From a checkpoint of a small transformer trained on Wikipedia.
Architecture: LayerNorm before each block, learned positions, biases, tied embeddings.
Each number is 128 + 32 x the weight over its row's rms, rounded and kept within 0 to 255. Layers, rows and columns count from 0. Numbers have three digits each. The size before them is the row's rms in percent of the matrix's.

# layer 5 MLP down (transposed), 640x160, rms 0.0628, rows 125-211, columns 0-79
087:073142134105153097167127107093134131116124135130090052120112157177097123163095132126170101080114074054159140126111191152139168152046104172109113123156097128116149185200105117132159144126134091176141108163130105151120087145173203121163122153
104:112086097106137120105146097154093091142126063128097155084132121162103153164120172113074106132118083104133151121142156101157126137160183135089108143112206125147134110157135131159121158020145119100118106113133183124126108147118088120128165105
100:120152161129133121118120152150122128132119109083131110128104123055078136135186148099097070135116136123140165067115153150124200078109126140125145181094055107124111147191090171093182111095142136165192120136099062101137139120144187155097082106
092:164100174158172124124124174100084124150118146157105161128148160079128086119127102154122104144170180086138115107102110185150135120150110151139118142089159132131089074116173183144144082151173128124133129155068166103154159120134151074163114166
092:142162104183089126113118102101169087168125146097143152155051107137095168115095148102119201149150142130154113110120115159106127085105091109126195129145153190149132047112061136077092147164146087079145167143073070156131115057118120125099137114
086:174073049146098153134151133113110107094090126123183152099150096059169082121154153140106107109148099150134117144107106175127182120141194131133150156131164103167125110074113084152082148141068126081097098136173158140135167129131131091214162118
099:118156128111137134131082154112198110202094124163142070156119139154130146135118073113137166201125125118100130198108103150110100116130134126096133124150063139126162146115110112101107107120134138153168152107099131134087123150107178148152199092
118:130111108109142101101159127120138101106091179123180169124168097146117102174098141156191189148050151181070151133102142187167158127108083088174109068152124055182179139105083147136080106154177141103139105152182088131101106149188137126139118107
101:150141110108131107129139118137081140132106132106130110090141114116114115197162156110139160135135105124082092149103125075138166119107157095170075140077137055113103174161120117087150108113104076103089184180159136148125147154183180084127101152
097:191109139181082136070137157077162084169167124137148131070118173144111219127147105168147167134147083105148107132086120125166130149098140100118109101141131186163117109098141132116108118166209120109117112106112099143177133110093027122102104132
098:144084129076089124112118108104078161116136078119119215103122087132067161116076093146128177113087190181138160128116120143178213101176196144101050118123150120162134155147082171084154154163157097088139130055135079173152190126110117102152121111
104:075132108113151142125145142161130095141106183085151148172147089146124140107089127099177155144114121157169120099155108152087163108109069112170145093108123135151137049131138172148105193173145127070141158056141134123095135212131168134168147140
093:164133165136110095132090116057143170110080115160104150112098158178147141147124106105141178189143166161146110103126143147136131094124173151086113162104073141095113117138085145124116160087105143170139105167041149118112158143059137127061164167
105:129063121142087157116127094087105157108131130075092113161119137088135128154114140092217155098072090081108160178164122105123163068064145157150162149135149122170143049146132145103137095163173090118172105116150144130090049174077105154160132153
096:168197075140081114143078169135064132178092170103124169135130153107118102131154106106184124062118131096090119133105134174116144171123123103135143102094139127164106120088120130064158110163113189078143150151175104060156114174156165177138156180
091:133167116126116155088203165129159146093111101130145118172154084077163124122182073144149177148178120143083110086226121160149123139119153128097086155130162150106104118094092120089136131106096024097091132105115184102184082077112148076120124179
105:104083143141099166081117139167169170144144111151108196109149159125170164108104190146088159148125116120101106144114095153171156128157148158089148067092137080182102170140076076147124125108178042121072087198107110173178146158170117109140115149
088:188154134102176152113146132121127167119098090112071088160175107087046104113127135105120123169149182090087149167113087134119150148192100174165106165150106178070095138096132088146126178120092145109107138104113110140129151125151180085146168077
102:085121180144097183121138163160096150124152125157170136133086140119149123152143160130125116178057119098070125155149098074123091133127134132095066092113175131129140172097122111104148130147149153112154101152149146152072099084242087201156150159
089:109119092124083156111119165166079164081124097160124099199181103121153155073163097112133151102115135149169132079134113151121110096100119113148168095087097113094133115162096152149167148173141164134176170137127124092099100074120135076151102155
113:122115134121154142092129121122086154158152114116124124080208106107113129136148111129084149053098146100063168056088145142046149163079149051096114100127189102150139166148107170160123159111115128113101083146141191158133106138103139174129098209
108:125203104164157141141139091101173110130155193082084128088102080168167121112132112158130082151193110170140115118103106151143156129093144128148155112146115118149117113097172097101130184052153079144140166134078115119122095091158151145129107097
110:206100182122153127144150085096154140084135113145134089104098134145057158143110096110147107142097152124126138110091071128154102108157069130151112167188090134138176078091163168137150122166083108119111159083140129117109120167116160141185108159
105:112147162162119121114094179127112068141117118193123136075117114153093093191171135085103072108145058092164081151151198127130123160119099130138116152129131074117104084138114156120138170179104118155114140161119122155126110088214143081110125115
100:107055109174143125138158200139108087101116122118123122161152170157164054194123140085132137132109106119130129135180171113116101129127179092107121105135111197032189125111138158110130152152114141139156131117139114131091151165115101127126127124
104:168058163164095085157139117079143145120169136117174099161142117155121147158130111133070146100141098169091102182075166058139047163133114158117134052115123180126149090112133136199131165188121153133143145090132091110113105137140127152083131102
100:124183107173143144105066107120101094097102125138155123061135169136164133164054162109146072184159181127103113136103125132130095080220119151119130171121136138122062080116180129190048129070088134100111158082078122164141104130096108091120161141
091:151128137124095175118121127153121140130150169206138143096140112129096179125116092083118145109080118154114175142101062078072154150146133121157068107158120133152166032060081128143067132103166196152094135136133171111114126139154123186163117175
107:138136096121142121093149126083073113145133151151085091173063114154114168114097126117104116113078157134113066089127138165096135135096159121091148096150117136175149150113090119083136130098092105074166147118125119177126168134122158110125111125
099:089154116131208131126142135122096136122127137119123142145193174097163140154130135180057083132137112093162057120094130121084124127161104132111044140165135145100133127182105215139131116184094116181134074131074094115068173110137094101127131117
099:157125121140109098136156103106111148132181116066163175144172099144130141133172102091126121019182086045129129139104111159127181107094109098169116141123108143168186078138119118143152133097129123104164151109102130122126190131123138099087094138
096:122125154110164131204138075094117075104084148123119209109119141111116116116098095138151134122138105101123105146103102129135145126086123129115128061137101100155170085130140130131126147120195144231064170144104122146170110139138149138125059112
097:110137128116154149182096140167156132155066145136096141138107135133106104138124058126143129144149148069144128153133094149095208101094088143148090088137198178117137167151131123142109105173113082152114189104153141084162124167128171099073179148
103:131136131102133127182116122169083083126138079112119149170126157123137132158158098170125086095172203158178081147091097111170107128097083126203167166126145103175047140136105098074149136075107143091061115157092100179111091079123128120132161129
091:123146130056119086151179080141140129116106131113085121130096065147183082131142118155062161164165120125171112163084150119160122096079143115132089107111123165176134122168124171177187107138155123108162146035079113131125148111101090055111151107
109:127122087143169084161110156158089074088121179134165109111161152106145134168119123105152146116041115194090171111112179134130172104152125073149140117123106118120148170171126124131140091130084164172117090118086131073173132142120131146165107150
094:112122123199113131088121111126176087120055121090130094145124186209120098177087123100181110119179101180133087116139133101129089132133114120160146090190096130157072049058104120092121177039139108115146115116162189129198138157086116059141130077
088:172117097131133154101139157137106176110119103109045103148167111131204119116104086119059120207112092106120139152133102146174145144114134095129124100156116122119053137109121095177181126138128117138151105139110147154155134151119120066150121081
109:080152117176092139125134125089163127138123098133178111096161076140117106153131137134183160220105112092098109118130176155083143091186133156134066135056125108161094098119127126090071160152097121135136148142131110122114103161096141105126084139
093:110082136103123114149122105149146148126099124107109128143097142058108173164157163119189153057102173135069162147116142089141173105095149117086124142139169157115072127126118136142172108129105179120142130102150126172095125088128112115152145176
090:135126131164169124111156150119106176108125146090134116162133150185156141176157160140121133084083110115122107124138111079117043105194162164140115067141161127092104136155146192132012154110189134141086122092118115163168101138093062130092138130
090:117203149098116085088171115126132093161150103093148132091084119133136132097115109120174102087141143097139150156094093196049127097165160159196174115121175168121107149127135098141123165162145108088147134114100113110111137088135128123124144075
089:117099206160093163132161093119100157103078124056139071194153133156139109101118161114101097110125111114127088099142123172102088177104141141076199131085147124150103051165101163120132128145099109146126164104182117150180102130205152101162106091
097:120112122103146120112069161120167104069125101135070173102124178133124156140136124122152182077101117146140114053155133162121132135153143110144116121136154095119114233117137116186188131166183110097094084174124049148112107146143135142129148112
098:122163142174119129109164088188168133101159124174139143113115175150149105167137125106126098173145117177176180086142127147161127126164085113158121179101140075114131062167074182123115087144131134108071092133120079085123139112175121120153120154
099:063174111088090188086073170137107153124120194127150144096122149120115142142118105138131127105156139085094109152154126150143165123081138145136149173170103150098134123189115130137148094089096186131143168143144128161155126149101164137035114159
103:122174128133109170101099126151127085144114213091150137104156181118125128091114083139124129156132182114159126122149100124147088097116120166161142125068104127119162140157084105129152119158134167157160133117104071150082101125127171074190125116
088:157082108139088126174082154151181151083106145114088143169159116089143151168091121105101147158106145138110157158132141149145162109173172088102054151171048124115132082126154153116090100135123093137078106145113144085065092123128093150084125161
096:197152123150095072127184112108187111133154094124153132121136169134104136052111143110115102103200164113080094108169105081110131090087117098047127136114135162179170178099133101163147166114172105108110096096063142083141113126127146194140144126
119:125110087147113120111180141092143135147042092159163107160181177072070115128109178084110106121137138128119163186103097090123099068216073121090146140134115187090136148165140102152163127168150116159117137129104125114175146153111142194094091092
105:124050144143091175151138135101128144119112121145133066124178130097131054068147153084108120102093124112143153152089119111119192108098131146129108099145126214142147166120130155179149129152073120103133142134118149136107157130122066135183120093
098:151098164165129129064071130160135074159068126143211157167155176121108087171167107120094122164113044106123131177192132169095098164131167155170139073123146155094090119143147072093099135105144094134094136176153137117132154153145149102142124138
096:150138076122078147143141144129095150102097135111112184175146154094201108116065138112118085112117123146130128148103124135137132081068114072072164148106171124189105111138094131105079184123148098154155158115112155146179152154147086075159077096
100:075096152100121147182225139102133128100132126135115149092180118100109102158122146120134164114151119129120105099118155081134099171103200102176084106107095081117154134157146060181172138086123127185166147187142151084156165106183145160098108171
093:140133107147187094119063124145124132103190084148089122176125124164155097113140163111090093119123147117157158145113105130067095204127120135101129210073050138043172066125130111117133099158074135140165069126131097175091130107124158131120167151
110:156203120133065150125119129138151118074140158107109122182114098150102155152168150152092119172148111084109093146118125151128082129122149134218100155099168175145056143157155131089047152121138113099149097112083111070117130093179133163079098117
104:099107112143112117079148100182183101124135125123132129096179154070169134143152095092058192149092086127100142139202085106116103127179117051116178101135168102062166130121173147189120192050177135139135130168122097057147148150157122141164145172
094:140068126153083120110145099163130166092117170127145133125068193169134133200116188140137122092163182158087089108168127168150111097136134157071121138096174130086106179091175090135160131119166154101149099154136124110146148069123070114080148149
106:119173097154171140093075142106138188132152132117075167129123095088062156169122111141151144162109154179144136172148115132148141076168171162171130115129109116151112111122112139118117093095128092112124081105193113138150119087100181151178196128
103:089161113119135189128152111156142134086190139077112148147155112127158127147061095170187146146157160131136101123148158151146115108071127115171142131139104144148090166126144109107123061123144146148108164150136132137155060129107134091120156119
101:153133142189107098121140138179152107151091106118162129139093087137142149094145091144116086071102102163173128231091094100190176113122151190129120108103140107214091133096106140131131081155135093172118154165135157109150117163123114165118085109
093:077149097129145173134127129190153097140088128131115119134180126132148144132157170085129163086077119171140118070172154143070114132118102143134120094079135098128178181131129124127154113139096142109140104159052182093050114147137136139156153095
086:104108132101144124078117154092131153077119146144153166128114107150104170157135126081086152134131086120096098099102172067153155134070114118148166168109159114106077185177132152139061086095137146092096130039070156127179161152191151179084162135
114:151086148141089079136093199153140107141103143098203103141106166139132129109077148163140058083098099118139195093145178118161152106079140143155148109179154175157128087134156104167125145127116095115092115126136205107139080185121126093135106110
100:145114138139087080122115137080173099107140122132155123148165159109127113159134114136092133181167129176185179116063165131183132166131126094114126115155155154145162118163122139120181150105136153137108110098108133132078171191146168230074130138
088:154102116110100109107087114116112140111097099133171141067187185109150098110130096134128151172099167104132138124176114112099154138175159071091111160099169134148164105118119128151093182162116127126104146167057163072114133110150089120094180077
101:156134141178144106106156114134116127142133147133127055118143176132211164121119127104110092121178120149162143157126087080068133123093155113156132119090126148162120128124181083158094115116113064185126120143061065094097087076172178200203191166
098:064140155126147062106113104230101099158114149165176103118116127130190152133092152132085129151115090125165045115104122119166094153111138161146092115085167116132149115122166113076117182141177136108116152154150193103170156105129110160148077179
099:127172140115184145081073124160122074177129122179172110094136099167112106132116065147183104104096108088104104155145173107154103162112178094066103138192130105129087155150126145114111131105109167114153164101110131130157155188116112124096112168
122:153125094083145178173123159076080207096142160088120118094144120139081135092139099133114137146093146151042194110118084123150147141142150128135090157116059149114183146152072161116123107112112113188114104149098119126129117132106130132157138129
103:147126140117150159109117154125107149137131137119137116079100115129129196177127080134088088140114151181066134094131134171149152171167128140198131078137128173124120118090101143153098153088119139174147147091101100141130084112191111142173161152
106:096166105092127075151145106165185143173115129105147145202130138159137094090113132097085105140110150110154131050126143148114179145076099158229150142179102109112183119106168147079124097112147109136135120123156136071140185103071109106111117169
112:121143112062172227161120186169130071129145138184150150173091140169141123118144071110096149109100149144130135102121091181139132114139166143111130159126144122146084120109143135146077073186199163119129098116121085127143136066145107175133143154
095:127091134180149157083118074103133130135197095129147079137165214087089101104172214153142142159126111130077107098164132163110111138074119137133122139106097096171073140073159121093164126083137157152127106124106076086107123162091159169080168077
118:147092147160115103179168169115072121131151141147151122127171148111147146074116143131139125144171101116127156138138143166155119170110169057142105153065116030095182124095095095153147136130145121151083091135123107151136182124094129126103152169
107:102128137124130065124096222109106119108111078167118099148101137153107114140166068155186171145078100136157160175065127109122179096126114151131132187154146065123149155087157145099071100171113109077159126168177111064113206144161115121150150118
096:148105209152155121072121127060120125093115100142154136130164138139148099152168122148088121095148111200106103168167176122100151092127126161151138087135153161131130163125059102105180174121135129165117128141153142087136048211142139133114083079
099:112127100166170104124088142122114168161181132160147143178108087098095131113108127095145154115137175128036143151140139184120148118120172105121117164143159115133189169158010112123118156144176087121148023138075094117118094108108117082113121136
099:164166102150186145139156097152136196107088137131081128088139112136132152082153198125101154138104085124150166116121139122147134151151140116105153076050199146099121142077166083098101144092111103123073209122129070142154148132177146139116138149
100:145079108150160124100168131178150132101136103131103079132089153135129141169139166222135152145123113129044146139154094070130181157133122110115089096120113111094143127124064104070129179106079093184101150149109193086178033169142082104136089099
090:100113142117224130150143130142139069073124206198151122156187126148138160140097139163154104148118132168130155112143121142112166145077144175113146168150109130156147150119142095127077152118107130148104116160095140118083112147159108137144088075
089:133130123098141072151141100142052166080093123146138119122113126117105154167076112118101104116068120150159155152116110160119169166073092148154161181120099126107082138129141063174121103191143115108173190067147135106162163130089161131156140090
111:088119153086117116156123130123121167103194123163094170126154122106179168173139126121090138124117151101126085163086058145173148102180164174135139122162114098212125161130088128130125202097082081057107094115139111155125125081100096135120148115
103:192076120144105121059165115123119162132125149145118090161147101093136163137128164165115107101167124110160101143075145162129070175105114099106134139147146198095154136103150190115110083192152123103110093123039117134096098086138028123158184127
095:179189099133110172154139088179101170110107126101107098093130130126087104128108140082155152147111100130156094178097150123151193135120159133178113167106180178101136074121080230116116139122127087082117130092118127173101151173123148093108171175
097:092140100140119147122150166088154136157098084064169094124098078115120116145139131159127093161152194160072109121121118106095037135085106152147165079123105207145109113144192195114155118138092133143131195130101181125168118137136078098126185143
097:140180113073121152176108121096083117138179123125150080060126105059103195114175070063055138093144176145062080129131149144169194104104124118164141103127142115102148164121068118146157099111107127108104152174134194141125134066123161201138143138
# layer 5 MLP up, 640x160, rms 0.292, rows 126-211, columns 0-79
100:137087177127178153083121113099120143141129097109101092143152177101161097130110132165093085170148109129095133118196076136150095130130159168161124114171107143174142115146114152130083127117073124218128178105116100112075111142122137148068092108
101:089140098130094186116146118088174159117139129134070120135133145106120083108068184096127114161119159079093092178103071136151144148137118147197117122077124141135178120112162098124108113174114192173099110128151120144098089148131085149175170070
091:118117109123112124097147127137117133153073144104124164148179099080107129128168140087153164139182115170080080133126166151173110131124125112096122136138156109161097080151162124137193125159140138159135143129111133096101108117084126153163120081
084:130114158098175169175091130129086131122112152139048159142181115109144072163162176093149078158075115107095108179076160085173160146116144228130135119153149113099173133132133118117197121114147134122099128149156152123151156169128109123129153137
095:124129190069094135093092072224118140160185181098133161067116142131154149167096121175135089170112104140110147180088112129157089151094127149126114106146108083112097095162183149117134128171121115123124113161116139054138181180085135159153131135
101:145104164133121099090141123208176115130153132129128111126084144122172107128086117115133122124131184149131111123116176143123143098194179142142110188159130142129097106125130109139131132164156105104059162132116136170090093083202116156126087127
114:136118126097070100144104148107123131128136150163157124143139082084101081114089064175138142118085100207156113103113152206117150215118111090146089124097152133181104162121127128119106121168138168136130174149124174131132109143168133134134094139
094:087144137087131115133103108107127127116125149111123148081129068072084156108115117144091135096129154149168207141103170050141122196151114129158131144126088111141123097189154132124092166145126133164154156125114098160172097124112138120138151132
097:151078061118160129121121108137121143079116123171146083147138075109127091160126167170124129144167187132108123101146147085136119142106150136112090137118140060157174145153093151122116178190092121185117127109133156140073096098165129167114179176
102:163099091218153175164111117114121111166172133107089119114091110133132120116118133143076139097144087162100148163142120141139120169097116142140098123106096146096102097104088138202104186113158197145130107083191046163163153184142097100135103139
100:105155102131152140100151106137160128128120136181122104105180170100175175128133122141124101097190143057122117093141116131142142104151142048156091119189110122117146118144100124108154091132131140160100140140096160105167150100116097134149068121
091:000066086137140123117164167161144110142149168127131121108102128137162187158165104117152131134157102179107159116194110069074120164153187132157084177148087093076193118164130155119158114082144126097117163135143092159135071180127122137088096154
103:129183114152218131131133085093155117099096120154154123136170078127139129131144083130155069096153134124131060098145107221139153191106134132087137148141163079178078185096150115133103067153094134112083122136170133160110097104081246098105123097
095:123102098100151148088118171162139108124156123140149115108079123184148117093125166084081104124071139125171101142142098136134067162155145088098061115103052140110165178134112137135156211125152132111172089160108108162165089069177140131171047163
091:116104102157119122115089051181123115085125112149120098066146172137106185187100144096132081110105083133167100134061162089172143161087151143121121127131160042210155115182144159111137081085126179135172097170099130164153158109137091176102138110
103:108142157118156127140169129180098096060110187097117115137163131128121096091116108175145068187097061195110102127215140175114125079106091122157147111116178143117117084174134159089130136126143152123143143088159146083136132066164168110092162136
095:103050087144125117151158088110119165129147176189112166108129069162155141173091126166130171121146139177151113114156122098119067118122077092082144113139085096142202150150210159174170111152110106143153159103105147104146160087128076126088112115
096:147139079135157117156122176129120148126171152182103099113196110159109168128147149133156073131157074114167118135143104096151106151128139157181162131177153096045112121105136137165072127107121164203118112113110120108132178086118108149121067082
088:191145169061100174102142137112137163176144126097167142130132117143138091171186082163097101164090150065155129157086092076114097185150123151088167161070154151170105138095138089140109129131115106181112122118110114140127120151133085138067087113
105:097112124109176121091187147089129180174153183123080151107151119077107211132113108119072183089155124076126118130134136046124149139078159095077099137092155184094116086121179109163056154150163125140102065149100166111174116130163085147149089097
102:130130109076134070186164105032172146113065156135154180096206129119093120122105110120106177122143054102131127088170125155110131121114149188103168110150132107057150166152132081127073140101107162146100150165183103084064089135153132161067131144
105:178076148193171116149155168116135151118070149180166114167107140117094132099154145105096133144117142118149165132141154123049151117123130127135149237139129050111136140159103098169119102128104173186083143139090144069188142106147102142147068118
091:159106097128182205085150160090174123119143165144057134131174109022128054108171127171093106199098078116132133094067114122163124139132104152169086136169182140124100155110087136127131125197126163156123167152132132140120163095133158155166140135
100:169140086154071070134115121148131150143149189140171169153134089153135153086106115130156126124126160105104113118121118155181118160186098101142092134141051120107115153160177150123090147109164054061180122156079129116115107088128159164058094085
105:133141087074085129079160119175131189172083176072088108119186137170127180150144165115098139124168170106120092125081091096137100118137138060097114111150158157149152155143193162097077153157128130149170143121103110083094053162162155131111142110
100:130162123160153122093122128186133127142090101157146124158176026091061126117119092077136182187119179117111130121102104097097106088043137158081100112118091127138169167130117131153090060135189109141115126161106142103117158162127125170134118103
076:163161138134116104088132120066132155122119122056107119122123111165131119148129089145126104165094090144145141143178171131128068127104129075170157115151126142122169066146219131122159133073093084140087091148147114177138066136098093065193088097
102:123104119095159148123143141101123093138082112157144136129163142061115148095073120178151161091165191096136117113093114130130072080114074162137114085061146101101189158086148121095157207146155135127101095156110151140120140126170115128091153115
097:095093115119179164150121094142139127139067096142112107156100101103098072131113124106172164086097145126103120106102172157168097098104150076146196113061121121144121140141130107133149096157133137108102087100129091117199130150162104126078082144
093:121108101124131156142127108120179102106118111097119097177135154171120141158120085102130127184114216157089099122073082158098107084130118109097211124110141129097119126119107147118156140128146158130151076206166141133129118086084178081153124158
102:098117086141128115127166150137150105121120150152166175076090146122157077112155104115100174151143166090105090125133069086160132140165074129184087100126114083093131171121169142112069120156102157121124137146201195129165121110138076087129164123
101:137169108100153098174079062087156086115095141128106109119123136056139076117147095077139140081087183162113138073128167134133096175145174137115156120101083100185092152147169132149055173161166111125136150125095162171100127136093120128092109115
103:156146078144164139118191138114092153147091130126190135142100140136188172129069145097130113123120092065079133107107140124094101132147125147130103111131139148089189152121148137229168140169127128113106108072135096127161131111117130116133087126
094:135148130098145113126102188152075141161102087079165164144128149111073148133192066131132151120067086114150114199194091086056177106114113159110162096144166100179146134061127106096131151064135189099147125135169145141155111093155140169151132162
100:113077090118113167093169159148082193136050177207142127176158139094173156156181123097127133076116162126123122136106135127111116111149191101127087133139156154097078132149078093157153118180091176132113147100084178124077139094177136095111136137
094:131175086160130132111148142122074180173095105134087151164153099107128157118165143194076121113129137098133121152116088095152170133090136089057134162096087135090083156160151121101074130199154116125152162147105118127099074085130196255166105107
097:076135111123078169032118172147107156105110108145175138175113084152134079213166105149152161073073122147108125125062151167094157078170148176106138090133173117120156069116149161101090178113147185149087104143149126146134151128102171138128163124
102:096124119137146117167136190104135139114029152171116084108173155144134104074126141144187141081158088152130089139132168141146116084126163112113135112215110090078186157139120160100095104117118172123109121144140104142145094184138105138108095155
104:056138157051122115154120082161057153121102022148140107108140115147114091141134101141116125117122165132145093086091106128122138150114125113132077114138165161105150145117167129099130161131105145165097101122124128147104128097127126133130154068
089:092118111077100101164116119165156077133104176133102106110175130098085174096137117063167159086118138101179167159118070165211201115048108137157103173171090158110110151159076135134135142149160109107110099169111127108134180090165132135160127158
091:136096049158159165141126147167095155078128077109205169156124037132115180135102164099156080141114180126138131115147148096123188141178088135111144133101135130100117081170073099184124173124184139136144089164120071054117112115075111148108123142
087:093102100103161066152115105143166146149143114164223140084130170077112159185202159120083108108121165113132111171085173078114119168112093112195104157123092137140094110129142098130123111111169106131121106154130104134097150136204138126119105075
108:041179107100142088125159101140093148199154098099203130168098085123139122105106133080133103172096137140126108168142167046169113077156151161086151129143132150178110133147180070129101152101149157087120078207112186090114123105095163187120129105
096:164084142093143074105117135109118097183131104134089143175131074125124134110147115151198102121150131094119136202122082101130111144088130193068152129138140157099141159072144101126149088066110147129135064099176156079089099103166121118128147144
101:083080147077118104098148124115117210133170112129114150058150107198082143077132131101170156163156164148152099135213110137103120094130113070184079195161140149125165100097101168119159153151073172134165077089147126082145185117129097160140118105
095:094103121136128087094182154107117127082110099094117173162171100116131115137150123129107094106102081140164102161088138139065138133113190133111092136122084169081084164114157200128097169091165130097125152131154187103137125142079155141133124162
100:166196121068107104132144124108191133199185171137117109105092129103117169156150148167160086116158180090142044079130147142113116125068075149128164152102147128118080121087098094127100141098139145119131115085152143123114097129152163155093121125
102:115110107165111224121105119167102161129078052165063098122123148168085133131198160173147121109136125126045091160089098148156160105099138130155147156140113172100176084110117168149131152113128126134112129105144119061181094183119151063118078159
112:090156109050171103132143216127116066151177154120117160141118127103129127107106081118141135128139134097084128143115147098164070187118097137085151073124066110099124133138206136144199098126176179114156128176088108140102124160117143157120179089
110:065123106146215160077133093094084134107122075120139186129115130126107166153131089124100078074115125130093163122159161128110128194124088138127112121089128158139151119090132086139102107077121128130116112180125155062117095127216153198129122136
105:010117139099169132130168153180148135117108114121098123147150132155113120152109142132149130149131170080066147112048151117154122094119118091098157119047115064134140080145056167053112083117165146142133104138113183119139102119136079108092112191
095:131133167146119094089157140120102113081095167112202189069108128150088137162176104129154150110160146106128060138204127045123083156117114103120120110166120148130158113107124135193143141097151133109102116167090119097126093144125065172129113058
098:126141144108149133138120194132162159135148060122072096116166121100144096124120138119048096133113175133135117125132092157153134176136095128149122106112100164105152171102161180150137149094199123155155118101116176129108172129058071083107147091
092:141086127125129169181150108170089129104104098151160091153168119083121113109081130146095154109145110066130149152151123130084199104135115133135063092131126158098143113127093142195080124206089167069091184121130128093127107144153155200136097196
105:164075148113165088136143156134120102104122083191154115141179198135144140154129182152123166130193168094195094117177142117120089145135131159124155113120070140133102180122113112162126182064096130167102168138130085141113135106139140055147112125
111:098112080153098160120123150184105173058100120114138133104141126113141127138084165186171114109088164171178138086093134140103079126131165163151121169172172119162098088155085097168137220133098142149124100090149141152135167129142144150133129086
091:129105126094110135129129079064171131096130128133096177120169112129135117162173202092115148106096069164103148090157163195102139176098184109161129098099127146077115118150154086084110172133155138185160086162103156141132163180147127164122103107
100:150148163137096052080170101142140137079128127150164101108128129084119208131146130165159079149157129103170124128126197173078093120180205130193137089152101135151108155047159077134141185154071148104159155120170156048094109082129149138132146122
106:141132185138167105108098140118078135142123143142134155021155089104087206123186101149175120106125112153132151125122082077170169186109109074129117087098152127117136170124087093136172095167079157170172126126085141066044115091094141173126178135
109:147159130174119138102106129114111120151101165093132087096117136077157110171108169120051135096177126133097107100164117102123107115158140151209120141171170045110207115129115165119188087112111094153151150157189167163143128125139120087131119171
091:187075181082131145167154119121116143194146139098120143116108120132149092099116149179100125175115171127119134099176083111176133133169119141138151108185143090119102094146043080150160170123146123112138120156115080150123149153106088146098151124
093:197131092091146153065154137140137152154142095088158162113119120117152205161149117093183170115155177125117114098088150172093137151110086152122089064122085178132115132086103106155152166104100108186122125217130063146118095143073120081169082134
112:180142137106107092104104121143081181114115138110119147107121185118085064079150127173109137123154119110147134103165098106167120179143125115157123154188114171127147108128133177155142191150142170145145147139170085127130166172046136160145108139
097:115113120128129152159127122168134101188152050059128127117148172153163135147124139108125118085165121049115100186153120079158163131028073143129181150109140148077107143116196132105110083184147105138099064133107138118170099163167108157119097112
098:121097114140181172111185117151141134113182124141137186195106107104128179146126101161129117142123085179132133096120108119182166098085118111107152145094101142105052101136163118094130085120124159090205147109173130063061090154096167135182117198
097:107075048094146145080150137161169114107125118122098157142109135164099103092198136140150126099144148140099081134127137086141126127181106157142160081116126161132119148174104093104092123153099101101116093092182138101151162164078085050145156163
101:104094138117133150158138117124168127100102143155116120160154158130198138157100092159139166108118190119094144120078109128151090108178091094080113173115132152131157133188144121143133162096107171167114129064147129136146082185069166125099173113
107:128134155166096148077186105161163067141097179112154078167114097117128133120110096112105108133148132152120167111091110126109136202118120121148131107168047172126061178139158135107096112102151131090111184109161079145145112128121107083104135151
115:146089097134187146129104128146108108109108107111175123128158166135145131144163131156128136066139127162154189115059142143163117153133120117140123163153137131135093141154077100140118129121097140134125136128130167183085067096080135103126147112
099:130083078144107151080164131132150079118157109167123115118171115123198119137122113101171159069120169111115115141146078142140120127155137129096119082119134103106157179155132145111148108105099110165134095165134113089095125128100082150113210156
095:123116134103173129127080090129139094129096153146152093062130045094142166147182182106105131110146168159091116159126093109120150142155056114090133074121145153071127167151165140172179158122105106162165149105153145114129122140112120120077095108
108:154110130118173132072139119125193177105153109121140104113169159141126126200150097155096103102181162134109175118148123031142080140133135089138060125180201138122127157137167169129106126124134083126125175100096128083105173122098074147155126137
096:172133049113132123133138113155132146129081158123094133158073149128141182087084133111117101082170147093167060142114119091181171104140110089141118128113073119093152172139165088187085100134095149106097163053131093134120122112139188127215053138
117:085092080126141113117155160097116126099120142116123122114115153141151135091128125134113135201172167145115090157147135100108119104125175038133099129082103125155165163098112138123212166115072145140172075122063142179071083113170120119172145147
107:168139147108136124097182151057133121132116140037140144173111111083155117067088089100122113125066124146158227147116142159172114113160130113130143106160111091111089162161140063149148129146069159128134128070145134105131117139156155123113123137
102:098116145110121116145143122120163111121150087135174128124130139048116202059179090100130133119095154136127123116118100142149099154100147098140104176130113153124109090156092166138121129184137083151121137100115087127090139198140199147105098155
104:165112111159152088163084098177148119081119117122176144165126118091139153100220103159139144106130112104143097133082135115175075101126104115153106146168103143171066134124052066181124141198100118123111069122137103068094109165113122130197178130
100:133075154135093116067132126169132126124121138130199073163140142070122112151171122094080178108139107174086105121151106062159077116128140162120137107109127103156140112088126118129152123144136108117164096114150154157120135131123111114131145099
102:135090120070127129088114108180110111055132129237115098139160128142173132158114185123140121134207154155150087066110116116064111075100119084090135076151150147131182152130165121129153111143173127100141150212122092090128122177165147166130152142
096:159072168143043135053124127184127125099088112094102144141076145103108153109094131074109107136130191086111108139122155113131103159105129095127122072142101060177104086082071156126170111141142153095071155134140133141112136108155096137090169168
087:111149145102118186128134115111189178143163171134150125113115121126054129164087101136107092135086111140153158150118182134176112116118123131115131142119111158163155173155123097128130140070135143108128091118147062132100180086186114116093177095
102:122140161112141147165142117063105145156136108189111159138157137112111142170115199122061128105122115138176117124068021087125083152133133082118087138111122151140138146158179115129132177159141168148187086116092177111193131203093074163103103103
099:147155167121154123109189185142099083091130191097097099128167160151139192119136112109072128124118081155111074122173149133102131119127082120153164116128081158084070133120158085091159155164177094156156116144087103138164105128140109117125131097
097:189129153108075159092111126071124114114171143088189140132105125127121140164104049146108143131163167119109083089146078163103166153106131101152125109122103117136110090116187092100051212116151069168153132149155124092127116116156079176147136179
090:164105111137072167122090107149111119093157134140092138088131156130092115140115139107117171183078032107110130143090093098187184054136175200137129143147151111096207158131105086154112182130138120128087122152179118118123098171063085095141130125
098:126096120112107109132116116092127195119097115086116089122161163162153113120077146162176150098154104078157116108104070112115102099079156111166118238112128126166131186141147098134137124128193096109174108144100116163171074149129173144144148191